From a checkpoint of a small transformer trained on Wikipedia: MLP 512 SwiGLU.
Each number is 128 + 32 x the weight over its row's rms, rounded and kept within 0 to 255. Layers, rows and columns count from 0. Numbers have three digits each. The size before them is the row's rms in percent of the matrix's.

# layer 10 attention output (transposed), 192x192, rms 0.108, rows 17-65,113-160, columns 0-95
066:163011105134170123182154084110130083126159145176134128105196131095126200105124104132164105081136125104134168138106083084130130142117177135150129169150093075152138119129099135140143128132146070122116160117089134102138143072092123098197150095098186143149130163155135148103125161112087129075
059:069126147140115096125129173124089158121165089119107111156081099078154111135179128157121086151127150080068111116103182131134165102116041061151120150109150030073075162141168115175127098112126172151182157095133127130105080132162135154101088102139115077117172114156131128074147137128106099137
051:139120158071118070122126103094110115129141177086088162159129089168092099125124161156181096166056109145178130107078127143136126038135120091096122139102148069123157079086174146147162121133094170059113103163135130134147180080116105109154195177107124123146131135125174135124084139172085154145
052:135224144128109111126128082124106174119079117160176116102108149124108119205176090129090126137111124070163094110075133162147062118145059132109178122129084122167144145084085099091166061142080130120169085091142165141184170131090049160180091132128080103120151177123146100150168184094113173100
049:099118066154162102137101114135075127114144097079108152166145097158127107199160157087138169115141086137147133126166050146078056060148106129135150101075152146144187113137158046170178096077131133084163115192149085093117094155134173180126123108089153131133165176082136119117120113108099163152
051:114113138069182180105137185133072140151106069098184062148145115103102122160178134137106142169068169073160110114153119177147114128100074109116123115132137131176136103158137162155154093168142145129084125076146138142090175145088108122146115066091093121133128170149191126077123103092153133105
050:181068127117151125108171117126161146117150072150121128153123146134163124091146102125117070190096170160070181137129118129123099128104151132139142128091133161123134111072115111108079146144133057131128151102125163146154118184103144124167138145109141131109125097112138149166185142065105185104
054:084096142089176118120118178124164132124137158168123164125106062105140142127141127212156098146120126158094179143102099119134115148116124188104144102086112084132062090084154083146150149127140064184124128158141100124111083101182185103149164159125130069096096096088069156092069111090154103174
052:145003106142160208116156102123086146131135126073106093118168116091117113105142138118160201140119135132153086158138121148106126097130146151101092111140115130149083156146126171112088142112148175149071119136123165132100163194176115156126103080121095135172193137097134127086085125101153152084
056:135166165121091123171119107088161108126172176068111113128174097144137133163082126162147149092159126152118148109140083151100054048152139107145102125162116110158150132112155115160099115124170123125127122132134129122142178077140160122174184082128147157186188134133111116061091149089129187110
055:096040152154098178149132140186140093124133180070159173172131135148129107166127161152136127142145100171151115115089087157153114104170155113146076108072217144120180133074121106130167135112137103116105109199124137043121128130112092123150148136105154123122130188114136136134077105106137163145
058:161091076138115171104110136066164104134208111107149096108171099165166074096124149143112134156130122145116136150195128152162127137200106194134155142111176062163121087152124147162111162149163134142136148118110135136119060114165178079104128193140114144126089129189147124088144128102169154159
057:128157184132084111110156125166115128089099138137118130092093138135154126167157115189064122088138124104093037123142117189109103154095124010114143104112111144166140123127084124108141074103095148104127147120138106156167160176097112142131147090135075165152123113076142141145153107118075108094
058:112190126098180064122085117141131082103070164175154147145165182163138161119066158092183090099086107173106189118120093110114101109085133091160112095098134101104128103131173135117166130117117075111062111093114121110151146151100137103119155195132112171143110107164138130127153135112103120139
064:184044120168140122113164087139206075171210155146160151088143171156128124114132131150146123166155134187102172103101073115149227083188115144166144112114133048106107118128106127119122120146132085087127111164101191120148110093116152107166161192075156137143092141120150147092066078085118139105
054:170169130118136110118072150168152152141119150140143105130126090118133098119161126166120116143130170196095085098088092154132115094107124120145150126090165059081135148057121167154175223162119102111078105133146158072086140133115131146074120162117125086155102130106102130083092130155096084120
051:145195102108142166078143167107156113112114135129119108101128109170123161149137156171150155085112122090139181147144092152184130162131073083112142189114145046150153136127152174152156124132134160139099190078083096109149128139097102079063112139170057126149114091171105084115126139131167061162
056:147073121114114090139174145186159115102147162156147058156137077161178113107117147110116112138043093150182185103155111144117127101061139128103102069128132119075148088189161120122098140137106048107084124080101138140115143101098137154134099074121088154134125188139143170097108134141100143137
052:186082108155165146115097124129065142136151061124110150127163095101132125158186109139115190171184069119111143170148163132108142143142118099069143176098151191182122134102124154136159178111125153112160169069145116132128110145111145153130071085148156132131089128044149138146089116144115146147
053:161094106138108131070127197148159154145129183105177150114104076128146155121145136110134091161080136191140142180098104106121144088150121197107112054123205086079134102166139154114084175116127147111099097168156139148124177135160153093161165179143126140117064137174123120091101179131144140131
050:165052110159179170062125154092155185155159072117101151111055093140154083137192127170089150156112150130148116158171143163156122155148125133049121159113189111136065150130161121076104081099123175100143209181171179100121106180135128135128108096124112128127114126125104133117165126172191131137
054:113063148233098120172118113171119145147193083163151116101128143106161158136110126140145089149124115174105127131115158146104171140131172204142113107095114126118126056136087136118123155119124120132108107105133143096107107162127165152126144149138141182082156153075124108102091099126175076124
051:149066101167165116124089147117141141121130153116157141089132142115130134180115125125119159156193162120131103138113072154115124186141153150127121152140107145108099109113175151135128198064142167141166136136150108107105116115138141165143113100113162139118110130079118147045081086103097116118
050:118088103103122095160085070191109142133117130081052061123165108194072127114127112115111161133064137138156097119129183121094122090104151117128088123135117144107134108107135163166159144085157111073100123109121081105087135103140139154117085108116184172158141190141190096160130126159100150109
051:161190168104098073133148115124139134133136150154130081110219180179130148082050146088186099106135110114133232157168106165103100124112141183182130117125139118090170111160133155088105184115128157098101130114107183105119151165143150125109140164080121155173130118177097098068110138114134127132
052:153144139196136179064130165158131149155105132130163102149062134142135112111138109184097152120086095234166149116108126139116184131115202080124090082156170167128071130126141085134111099072070137154152101160118119091112133115169131208139173158106100086107054128085111140121155103174169156145
051:158114122109148117116085092127105095121152143099102136163183135136070122119114192099167152111122166163182125128162090156098095098151100143108129102134112091127117113097166157171142086123181128115177091133106133198127142140087104153188164105149139165142091142102212116094177123144116163099
050:120073121075066171140123119125106089061124161103174114113167143156131115148178106124109104170152154091130130115096136160099142104098169160136104095169136137162146130073102093065176204093147133132138094141143093072097104157072060165138160084145198116152122129079162128102089080052110133154
055:136246166145130143130047099095174133087067125133085097191098098138048141093096105077107173089101118131137160075133146169146171090105100188126116139127128139114153154166137128140131190166076178163087082125124154144131165132202110149109127148182105116148116115198139106120136124149128068135
058:114074101169178214127153155109187064149114104089132151125120186104152148139164123106152161152164144133121110120141111103118120093177162127109104133144129101119121133124106151110143115191106091121116150090069142128082141113074100156113124100089150170135114131159122142133124113116113186099
044:149185158155096107113123117093117168081085134111131115073109107120137088194171096168129099159068172108114165167108189176092065121116135137149132177167144113096083144085113145131169182131174136131100094128155151104136125151186126118131117123092133118157152101124148136062163135083118111084
053:152075150089112126111111093150195127060125103144114080101190115121104113095136170151101145153157159123134119165121108144129115158152170177142121128124130092074096102133132140112079240108135105119136103162111143099076079144115137102084146143139151111163104099154135105087111064123105098113
053:123179158136098083141178122126103091114082163172125036170131159129130133146069110074126095133147128128132154092113151096156146152114109156116108137154048109139117106149118141148148158156115169118070104111111129145107145106068185132126159151145157151135148128142188146144085191103060126127
053:081074080099095143139093160240131104113143162084116123123134155139167094099153168153193134120139114164157083084145120131101113133113164172148118073112102088070167149106168140154149109092179117068116132139169160046149158119114089124170186145090159148140171179101112123071108127089139151210
044:134088155108127106138138096098132113105052179158200088145147191213148142115090161109121088075123122164123145111149195169180149091156128178124081183162084104125103092095145175091162140164164112107105107135096117106108193129097064122140134153144125147124144143114113149098123126122147123104
055:183123119114108099144138117130091140153110140094190167137109112143130070146152122094104101127173119155095119131075121122136048138109150090153095123119116164129097133171098113091092145165111130091139113184169202121182146147159133061193156110135158074061137150075121142097105116095099161110
046:113157162144145126087153166123118102202101072146069157094116130110099143151117152122116106135112144114128168083184162143141142104102101097096118113196156119148147089135083082154113106118077108166167132205119131173141082149220223112102107159176053155142096125164101164094126094151159124105
052:144068108152099152123182099117093109178182081166108098070084139129131164089149095116071088139159083094149096132064214174141145175172152144119114149132152110106113118135071152104092137112155140148182193127138116151160144181100115130100119069096206102104117126133181102118126139123155143116
049:107100080168053123134116123120134126186154131094099141146168045107140086149111119158094143210110064111155090099127084135068087113143153132053152141160158133169130170054137167117125186087151142118186150130116084098121137091115099101095100075087172148112158171098168109096143068129131115128
062:108017097133105184125094090151078156136201112027172151131054165148135087155209092182118114171146102112137076117153141112108145134154152116110108100129140156121122175139146167150115088109181126131147134130125167131133116140145088175158122038088121110097140178096142109138079160090129176155
048:139159130107135068124130119150168088130160132138146145108082150125170141133122104141106143121147093121108141141116156151108186110109167104114112114107135168129153141136119163098071084158125149085101134137162157171156169155169104188173135132131096173126096211047155156107135151115110149116
053:149060114145111101118179097153132117161164130130141090111100132102162105199175095160140115125141091111134085177110143099110140075150116156148157122132109133133086083110128123088082089188162119134177133025114145128107118115099124140199162085095116115111091131102133118091093103097107133098
057:149094107127160101110130121163140133113123162139184094138160130099142139170080116124134161118148143183122165147112148094101138032162180123147099076133088115076139085093200108119118205133151090105120122099135144081147142110124098191114106117075174154127143147132128110082073142078092144104
058:129098062173174109117103141139100165153141089075099093088142213129098126196098137092112179135104120194159097118202144115123090111146117099106164121146196156127130147183169130182094044142129177124116108116112141144136163166151086151067136097106074129141149101180133119122150102151202105093
052:123176117099128160127159173094147082120117160101124099145043051091117169096154137155129113115091142113161150118141095144179180140158128171121114107109101093118131157157136100089101140109119129156089193151124150137111114126165146056120125093089138100146136113198053100059085075132162100122
052:173152130143151169096109137108162140129113108101138097090133208115126145181133106071108139137164090136123138129168056063130149091139126129095174099171134136160151150115117116087137133216078115164123150091090148155146102136095115121101127122136109118119141130142111165091090230102109180104
047:096197135130131152168086097159112117125131116145078140161167124064063150159111079129142174094155128071175105102127126167166140106116084127121150130148102135126082124123112155177198135104088149149114060130119107134122138167093157120135126057179120122205185140166100132146121123170066085119
047:071060129125142105161141100178118151139201187154119145168176148157123092118153145166164131097154151157149121126143142099068115086112175138161168101203126120093127107151093159138171068073225125109107153119119118098100129060163168188116184166103178204112096117162138135111092154162114111120
045:108095157157127084151084106162120118089122205119157133136111107137091120119091148073134084118113111153115159146102158139118084113113162164180061110145131134129148172164162180093078113130129114148149169170123098139131121087171110140150133150147125100166133063165084078069127073131107132126
128:112140175121086148128124142104114196182113060136160070084110190163106088123104126118149108166153172112120163106114140161105123109141113135140093132131152152113147104122059110136164160119075135129153135108104087219158071133146140074170133096104104120119148111128174136161043121188181122138
120:154120168061143112115146135143118132205142132203109184068165127141086105135073137131081147114081117166215146108150133107145086142134104132092112109187183190151112154159169166145163134153092085122123135126134106181109200088170109116169131127127120154152134151117140156171117082148168123139
133:144124097157151126149067152118105110135101150142104130107130120129158078169050153114126139141137162104080129102075130085155100097153082128089134094110091118126154164145151124075151193107184127147097177107170114156074160079215137158105140130107148164046126126077104094136069217144150135138
128:144111158088183158172167116065162114184118104145107147157087141153105105170156184126127164063136167151142085124149114156088140122107124079137128118043078183111125113138165149107147100133118066129136144082067078061124105121119156123124125133116181157137183140108076059133129093153169082116
134:097121170096110144154045089118155151172068115149112167137102186064217134146121146108109132107107104141119151078144144142127132138167111151107135108112078042120098166092114238154160117152042129133149128120079178124113121147152165102202071125123100157151120131125134151114149094146116123153
136:154137149124129132094093111115119167107141163117139114078140152147150126084108089120082124121114124089146109085110108140131125156122160134162130078108070155114129119128156067094086191151169138083068104106120118089172193144097150115145115092119156095088119131117105144144059056122111097173
139:156115128162180048152122119085108114133126151108209096180140151170083161112181175147207133090155107126158085101050129111117097113104101112170146129096149119134131099109084187129144131099100115122088097156145150193140146116098119122110100083122114102115134148168107175094153137165129095119
136:143182134130141132125131111139110124091159163116153118166113081095143175179088165114110108100168131126090097088127090144141114049070127118154185123151185178123098191132117172128100218116102121120166183114095160176176150124136128162119117176141150165078143111154105114157097250165149177087
139:142181159119144084156118176105065114140160171129128144106073129164178114146152152138150148145108130125107149114108097190178113136135018168140124123152116080130188122118147128109079109141046127122157165150145117191154225110151170138100126098161148078123133120129119137140140196154134119036
119:142053094165095061078077134141118142110070144157152136085117160135094089147160157097109116144130064152125104158169170091175164205092125124096091150108115155134123096138131143144106105099128160151140143132179101078091118134118158116192087063167151115111147096119100165146058174102138173138
127:146152119066142132075092122101122117133144098118130077138184110127141149070109142144137171084096149141085171165109116089134111182040159127132084087137115096141113131120128143062124177132164135105144122110193163232096136097151111204123109121156113157203165168144150058163201196189203112062
132:084114085103136113137254095107087177104101118140138172139146140097071169083129087137124175135191156123154130115125110114139157145101191175102081126152170113103151139081097178150115125124113147106095112131084141126104164151147167112078146076179071128083163133166121176118081124103101061090
132:135038147065118183095156126074179094132079131131099212142141154131129129113139083132132156148133111125150131096144102093134063179235099108158187079126113148129081082102146080136183106156130112109087117133075111136083120119134157109145099159086118148120117101143149159085113069130165159086
132:167125107125078153086165113103128108133167074126140089185139163116137089165159061154177089098066127152134153129164173179108111139144088115198107104119101142153156125131096176109110113102106161111135135158117162090092146159139166133175097119145107100127107101070064149103152112195134241160
104:027163118170170211177142183139160110127109093089142118182123124112160157117129115150140115102192102162140135129155091112107098108195109088134152180128151096168117141151141127159146042104148147137143108146095160179179135126141140165085182147166127138126118108113097124145131114155182146141
130:111069135109148070136116123140099049089118159134132116156093126131097149087179106140154117150118132146183165123157102165170114145206114097188190130147117180081160104129109109120054080124096144124148113138132138142124158129098137131148131152193141114072115146139097135117132132118165119133
135:108184118153177135078128145129126154131210084109153175161187132111111128203093113125152131117131164121169105141122118142088115134114173131129106154183147176162142074144126100120106084140071173127119125079161171183044144155156084121141109111162159140184135155155136120166068175153168115146
128:150084137121161112137137132123092130139203111101114144110109145107060075131117133143127125112166124150101098102152114194137124177086164108177115127159086112127112093078107138206132188124147132148125167114147130118126126136204057131162138159116108154134132097136144132159044158109175141094
125:119167065098144188128106102102123168183120148140159190146082080065049112114156097081086118114150177150130100109082121178141133099151114129142098094147115050117146099135111161154185159138145128127141129152069120116086217140076113144183150078044100099100125103170099138120185122123155119189
134:099030141105136129190144128164157142111140178087088131118091119170127130157089136125122106139138113064149118099141064119144134143170097113088100168124094148110126138117161073120070086159138117137145132109102120129132113157122121108087122109131141099140101096081171065102127081150112130198
140:140066085037097150144157098142109136170109233121109137090151140102117200165110157115107121157136187129108128129098160132113096106127116120113098069121178125139111106143124151090117169146180081141134125109120132193125065174168170090135125113161072169119158156119145133076143098162123205104
128:151102088078095122116110130121128106073171125099160160097095145124161147152170090160146152131140143087169125136157174172154073101132095168186196118150144182141186131112146109137177255130167156069142106125139120169118152101094103112172095129076066104111112112176051120130162110137085130175
126:091229087131120203081185115110111166124110096118124152129097153098136109136131165081117126117158084105142125106079108107072094127094147092148151081082113070159118193172151141175148134099125081118154138156124170091106133145148142142143140127153121163120128143145138151160108126148202124125
138:157100118150176141159107150077140139116109088165106135190117082095151119155141155060131133116135171087169146119141133133110115146120116114081143121129190125111152200146109140094172138157110139128125101140099150177157152133087169155155170187131182114062104104134140167119088189074093144121
124:141057110126160120136050128113116109079086156157106138118131117137146149163137143151117104123149194123153081143080107165101175137170203099126092103121127082145101084147082079166123074132081082091081143162150075109159185074123149124165125118170071164142163113113153108119064184092094130225
136:125163133106043164206125127148157155145155202145118112131127135132134118107129095098097113178151153131162135148092157146141183113215068137102110149138100100152175140126158126103185088120096103155142126073082158182161140181145096141135142091097145147113112122130104129080181146104104091121
147:229128177120082100157141121182111089128103083112094142178114126150154134133141136135125146121074106165072156081110093091189102111098084108140123126115133096126146173176181155127111124123158175145131112135143102127138145139142120171119096142118154154093119130176124116083092088143094198122
125:138149169169113131057143070122179115125066125149127166125080096138154088128119164129141161101094136178127095174160142113098105162071100133148143107143140151161148104142128174088140150114092165119129126083111099171147113110150158096093054142092139115162148170132118120137163090177089057175
130:165171122107096074154127106141114090112148158095105078060099141176167117105125123165192132134165171146113110119110123155171104073115186117128054144143126101142158066126132120130137065137178107158153153147115107139123104122131123113111129140144098129121146078135085108086169116047086170131
127:138190069082079154083060082105074199106177108166166119108165128083108137126099068150137105159119168144100137165148117151124076101069153143187099140086125186131118166168146111084143144127092129108144142110128087113112159131092138141123173115083110102171116108066185119162140116159177057061
145:162165151141186170091180140181132123160130193140155134190097094116113143086135124063079138110156073156150144130227106137161235132070107128155125103095127148128198164099186185138159082087072123082138143103135105130157089102056133100132091125124164158136105083142130137127124157126092140096
135:127205135170163143125168122105147084084246110171135134094128132136142167086111138132177131168118159173131085098142111066138062131146160107158143097108105189100138191120154171138166192121122137149104160113210155151162098119151113128074137142150082065149144184099137157151092118070187117109
133:128133111134131138127107153053150148103144131107096156137161081157081087109122124182124147083144166079163122145134155132152186135063133153152143174147129076156154149125175103062135147110170117135142086103142139104087137172168092216121102124118120254164119119132057140109133119149096153036
139:150120118085186136148124118099084119171152085103161071092164066137102093128104182070099121093100148144114143136083160174084126158122132117173118102148113168143142141147172207075109160204094119078178128139171078094144121160095117151159136136171179191116115143171084092149124155098150152069
132:168211133138145111144190122140141170090112165104103105107160155150181232178108075181138155173100110103186103123085135103080128145076140091193098111085227137125152106185133078139155111095171119105091121107103095108138137102135171072087116126169167120140087128126062165125103144155102180144
132:127038127146122132220115163140141113062187148150083124181151128133129169151115162147162127095194146147147096114149155136084104170116135127141138133120085113153122180161149145046185139131152153187137087108131127145136153140094103023102166136069169104128104111124137134098132105158164177104
133:098092123090097114121150161110153150079107131119141127127176153120179131115160092161094138139166066117112117140135103123129203116119088150119182196107101158125078146117195070109147101138170136078117139173112132048071176165173188159146133121129106113161161103098147118087126044056093119158
134:095141105176173126125130140088173085083128117099114173161133130114122115128129127099157153057106135147099109161085095129145073164058112082146100152112148193137114070143177096165196137157156091136115101109189174084077119139141143140090082064146137166123143163159097148093190144151130163154
147:174223158098175166140179142153112111119096125154149103114077147131123088167144116113140124142109114123074105136149198130096104142153095121120113150142082149098108081125078085111114097076191157125181139126087109136128119095116142144127140160144193073147166064191147169129062134070176169100
121:137072144100138148175202120146155207146110148121084078110100141110129108131096126063111156095100135122126171137117120189163114124133113090116118159051140118146100130126155101069181107086115135113183114089133136131145146136152157151089131174084220105163119168089137139155175072159146182147
129:137059087131094139171144099119174143134053149128130120118146111153068097151133143179109093096143142098090145111117092114141122150116092093101079076134099114144079053118159126127131106154160100147114111165110147179051093157163125106134119101109103122156119093076097103112161127111094092117
131:103104160103103133155085163171150121116103102122164191163129100115161089131089080162098102137101144172167124123112177146109066107117164151166135169102123151146104127174096146131126084139144204132121138137116129108168127127076090137103093177155119148130097097111147139110181188159203176200
126:146150150095137163061118093069130133089109080073169167153144119163144116121147167165171128156118146075221109098172122128104119213126192133052144136099170114135169164128129112120144049166097160174152071109132154161090193101123125143082119123139077138127085119122139140173139092197100162176
129:197136158065096112171130107151083087053113102119130139155077119135126085113156168134113192126120128162122134111166124033173105082124081120098106106109157096130168195122102081099080144129088085134129165155134134200075128122132111124119125128098089142128138101116152094093142148096118106180
127:117186126132096140115070097131170158099158156152114109106113135114094133138137126132171159103153138110134152111092062126124051114145114124062103153179169181111111137159143153177078113144069093150159145127098116110085196109156137141087178178115141125076117125119181089127101166115145123131
132:083133131114113152122151160098148134079191078086101129212149145118169172103173146159124130138162198111118164108043176082118164031185155137121135151096103145111091129124114107155115114150139152087127108121143171077116136099165135148075117144115115164146153141130098107121089126143137122160
138:064014168095072112136128096076099105152123134149139115092091112104151082093082114139133148125092117103179157133163143120086102120136130150154144123141107134086163180123093100094113118137141147158164142132100143089061079145097094134077113166127137186085131132122105165152166057082086081154
129:127062129081118073158056172089195172170100083110168133120142153186105120134124109107117156146157049140116103136114107135118133150124089136149128147122122176148147086149148050100158150108093128104110121107109062158107137154096113135178096130145173140170127110157080118128076138109181140201
# layer 10 attention value, 96x192, rms 0.108, rows 18-65, columns 0-95
096:155135162132103151177101128124148136118108100159127125114137084097157134111158186139133121084188159115123131132147147166047164142032170139222149164112120110120141140146049135103098141113117140154095156142127136154124160157094141145154041074139080131123098081110164209096128129046118163162
099:140142132084127147089132106145194098125184091115091089129131102096157142105096158166169157154103109154156136121108165177203128108118130162071141116152163181083082131098076063126118104141067129089094138131147140105159112164135147147164055166188141115135140091101132106125134165151159125089
100:137129172151145147171136115132178164092130116079128162075102119158097109181158145122134133184152139157106189094152156133147143150158105125111084170215105100122136116137111072130130120133137191127110159135197115128078157136067099109116145122155118102102064089119137161085136086127090107170
103:088140090160081100137099078145218141095141129107142093105112153132109159115129171103146107132160158163097135148112152108147135165110154141137148206149125176171185097148121060113133129133143110073168110151128187135151227117156182140059131095102158089115127117130130105065136132106168127145
100:173147080138116108140080171065161160087137102096077115106081183128146122124093087158142136120176130121160117198121135183098152085149151112078137126148149120111130102138038114098167128118169108126084118124107142155144100176137092158103149121147158125164099140118122146130096141209135115063
107:132124106187161104119146131100124127201100185152065136123142107080047149182106096119140108140095083117123070104157198125072154170085082117132129163133145154131101168118118166092152128181124177142124149115122113081159129125188134142169166135160077199166099178140142047179104107034151097095
103:113108127108087120091211152160156149119171119125154092163132110168070079091103166112143149148123087082217190094097158158098141040145153089121103177099130177120152109074128087130143112111147108138099084189125121143089147138143069125134146124097117135133120096097151167114109159168131112088
107:124108122138133068125093067074145090137136093126176149185204138122087158187063179106211126164086106149155156144123162096121155120089130143149079149078204118148062107141131071126133115164126140065081102072142133105122108150102103173164174104104129170179147128111112165113075128130103121104
096:123128122151171150131042158143192046131095172157128144139104171078177085085107092146189140110141081138158124101103096149124109172117115156166113146018139110147082167151112128109098137154128157117062110075123122197123098118176143133118123119140137108112165156062136092105147149176105161130
098:196129103136147116212161145133146210147145139118089079095118129081133126134099155107130097142124227127056110126168087106124123120134088113081146187069163114108085135107112138189147112144134137164138077154088109033159114159181121129102136142161125069123169177127108160088149144096184167134
101:180126151172127160128098182106082141117125155133030143150112110145186157137109092157125108127113089149091151162111090083102102117099127116156121087150118178163164169132129105096148132114132114195151125115108136163108120120163166156185111114152161146126141144117184093108125120062160105137
104:112136117168144136111153131141087167144141159164141082082135132151117117146154091137189152161200157134156112119136098206081147146098075139164160164171174174165120152146126068128136110146108138071104168110092208124117168108099145162134115100115104185158148163157118138086133097138101102129
104:072134077138158053080071058130162158109133120115165129117137176150111112070138143168129143117120175121132129110131159095081111140116155108053163168130087146181111152112177066075115166172121106167125082095129183178129117092147126161135111087092143113118143148137147102153134109085103096125
088:073101143125081135135153081070128119079129152195108150104179123120091146152158172133143128190156093118113138115121063132096100168094043165076141119121087188159153081128131124110116104139117152113101153135128081093127092118184133142115106082221073151127183136132104091159110091160131091115
100:118122111086104103180073111088107108160136144131111129125188167067145099087095109131122125119093086090117159159133081126051132124147071156172134095088136143183102130107194087059156140114132121177084104134082131131100138121085125115129140095087170155139139161102118143154148102104063149166
108:133113174131134132184153099161093137125087096092136131131148140128106105055137207089081154147099066123101132160156100118162137122147174104117094135025113126116129176122113104073145104139173098177155135104060124144146103155100151129131086162153173147126113160127176170097105114142130156152
100:099146073126095128156100143120223165107121147129133122107122145156176137167126120080128131193177145094223133111141160116099121122169141106096134076095140123132086110088135116088107085101105106162149082053087158148163079142128139155043072136147101136067154141075076152125125123107148107194
099:107111135110135126156090174175095109203125141134156105156146147154151152124125137129189126170086079135101123147128130170067143136143138150170170108173084158078155147154129126104084112082118095151104143149137160170147105164136113139046212170090130079151144130127227133141114116156084077111
102:118133164157127173131147089075132111081122140127140160167143181088154097124099160109152088219214146098029065113116138100138118102129164113094087077149138120093164150118136116103138131129117158139180105132159180077114105124065122147124112104136150128127155085118078107164092110140116103130
105:160131095117189123160155158197139189125122114164042115099152138124078072102106087104109079110138147145149118152100149120119142075142145136156145083218151117161169163106154107145146160108152150170138110115069127130112211111128140139157117092115100041171123095161140139172163142117090185138
097:069143179132088115126106062131101120153145115091172103155105178177100136176101140088107141119092062078104148117079110161123129109085134106141124175144160136103045184175139148144104129105085145116036110132128119093174142098182121171138126153103147193156143132136127160113123155086126124144
092:106128111125129164147118172076099150076167123135086182095128116092163137086124094120222165197177138148145140062137128075108107105106086177073098115103111153152125157135075157080126110117132194128140097151104170103154143110159180099100085107179070132149149151118040164116078115138116096090
108:094132066120156141104155137107070030130113194132077153075098114153135162120132129114127094092053016155166152119099170102086114075103150136187143220124149152082146127127110125116116112140104131179141144186097094129141069121079115122102124106150151182139190146121172062103166119135138125139
094:131152020130105113124180116165122057132120120126110058176107154133131150113110070163104117150085046160067146093150072110156145194123147160116136164152180144108161134088104170072107114154139107175079120158084145186096134143154182126068115167095125098166118173118133165119131127166120128161
105:138120122101154152212108092162141162121134148147118132155217167068114127145203195116131145090119077098155130131158118144115082118155157113219139145164168116086151138123069124101086139166143132075159120174164105154064101148100122119141140164078159104215122142116123162132130154127087147148
109:124123113072149129158114101082088128161135145125150118077105156150124133108146107135195127091105231116191118153137178096084109111176151099174116101169084161103135104128118167099135145156139053125096140127194106134154166091188164132201088089140177105100197109145164167111212138189164102150
102:144130191097137110128087164142126169129176157104147159077129186124115158138135066114096198151125104103146120071121110138124142160211136124146140173079115125145116142158113190127116161140144148035107115104113084081123210112150153132152164091180132112118150064149133144087120151071111149174
093:126118099124145094171169135174131090117149131127143123148143109161107098200118094126105105169131070096188108161152154122074134138141132133127112109237168122135125107140184178149157111111103136127144161131169095185134108109156187117177088136138131097182185107070083173122140106139179122147
098:139118145157136093217051155113134153160107110102117139164062101151151142119123163138110142066139170161153184191137092111118138168148090145144097174157126104147171193131119119210094112130115111151150122141117191158128116106153145148077175110134091091146189170164080146178129119117108136185
104:197127174160136140120147138161139172125145138141189137075087149164076064132155142129177116091121123159150166132140134106049123085161066083143147189087111130124083112109147112084134151115161112096126130128119140173101121155077090160095145108180107140130100114107152207097129144151111113114
106:154143143093074069163083129143130114135114161113121105117192108114131163126118134134067202171098144126212164159089151117073136098111096149000112067090102149170133103108172146206176081157103175115136098140153115117119095100110152158141058151087079181109109153119090198093131123100118141100
102:103148155136179192114152093131161191086171143122143135120153127105157100174121174134082123141091115180173139085182083108120118089168106134100160082049114161102098118130113171094112139113132098124140141137137072145131085132138093120112164157134137122103150111147157141141124115104156094122
104:152117153140204185199087158121083085090126126147178107130126171149118177129065119132084110146146158179178154143137176132135145106101101101060130186090116093149090081097127153159104134160157074157135159138117158168115177104114139104142146144115146069143101135133109220100151105116146142115
094:088131196145085094089183122135086115055175080148107149144084157136085119120209054137145112117193108152172150119141131097177111099110124106094145100212130125127116121104116163135135151118108077150085133119122108183131075146163161133123139094095169142134166180130128097116112151116155128152
098:071102145130187157146130091174184114113121154144149165114161145098147124142134032141071134109137085134146175187130178141119111121041153131161150116089178133087104168131121126227146123119176130071073100108198115091074155110140174166103106130063135191126160140143133111145174124148115138158
093:159134134187175163091104069097137082103141138118162102112086158105111146183143136141113144114166152125129128146163099115148132111140052120112074080202135150173185082169146144032159155129131102077104087133133171146109073129101171145154108092176131133070131151108144123143150116130110142102
098:132122148101189149139150123141204135178095168115125087167156139132093139143148089137151144176068116090116100081122139115166133140094096130016149094160111147122139141131154199141111143062133147105044123132092103159161083184108139118173154140083127156079076100109167171165137103100169117143
109:088112119093146109097113144151111106158127084159125147091139115165053119169167133165219124092157034117242138114110174175140128140201098142171115128136154100128128121119201160157143134137125116132136151111129168087127112116169095107178110101134129071080114148119138110122139122075134140120
091:104113107138144215061164095079139147102124133132222108089114143094122145207158169175142112124201163207131109117110117090109153102110099094161121139174162104096109163117112091170103170112130121175116133122131112135151066150135105097146146085105102056154120106141096141116105124109153061118
099:105133122123138165152109089111156177148135171150144112215114169145158135147117051166094141148118164149109122100168095162109157107113142114130162142206159151075139151106035139130098104087116145080154105093114121059145121113112110177204110126182135104083195147088174017148152086170105140152
100:124117118192109137115118131123101119089121183178182051131097090151180113017173162071138164152124150037089159142174112143151107177130075132137171181146151132154110125155106159165130147159122106082164142106207147161147098185188182118096139143123113137149121122159108130109158157152116144168
095:078107088185099068108194147187143097141137151131076161088145128139139147000154111144109132190154113154117114095113062118142145154135125125192066151070186141105127165107149144053109144114116128150128150062159126089164114098099087162094175156143121152108118189162121186125131072048177112064
100:114143075090146124165116122149115111144126167117153154087123107098181146083087099158211089178111095123116080103118150135085154189165165127247107108163142091123118123117157113131128113109141148147137137082143139062120206094134176109169094081146108216113130139119158178136125143188124103109
094:103112156127101087162142144135091102096134119066179123161076144111132145097071096152085159126131110152089146087115126124123156120116134148203131086110149091113206186132103058127150086119210120127060079171085151113085120127078106132117110105098093110125166114112163202129091133110152090188
099:120139105185117177086198101099057192084124141154150120071136084096125135168074146136125164162106051165051119114137115130208129221143145122060110100157150155151084157107115110090178081158139134162136168149125117156098137105213135140126111137098159145119082146199121187133164097101172095141
103:158144132129120096133165124134156131125150129093148179071102140161136113117155160091101109165177120117189129135165104093130130089161150133143078193109164123134119136167131157104152163128090161124096143116134151130134163164160126136177171174105142172120081109101148078115122115087150151136
101:153128089163139139186115134134119075087093113128157031161154182117043156145147142117106171134170144113094184171160124150163140157159101114170120107083087132149157104138120155102088165160119075123004169140190158068124128155098112106084141184172115104105157117099123055121129143202164102154
102:157136084123170110077157133119152112086140165126126100106125141162136123113140156095137145150210199128124104088113212149157107162112108137120178056068115143195157158151067132187152137103156133102117124150205095115151142132075197115130104179193130216116069110106119163082171123179122112172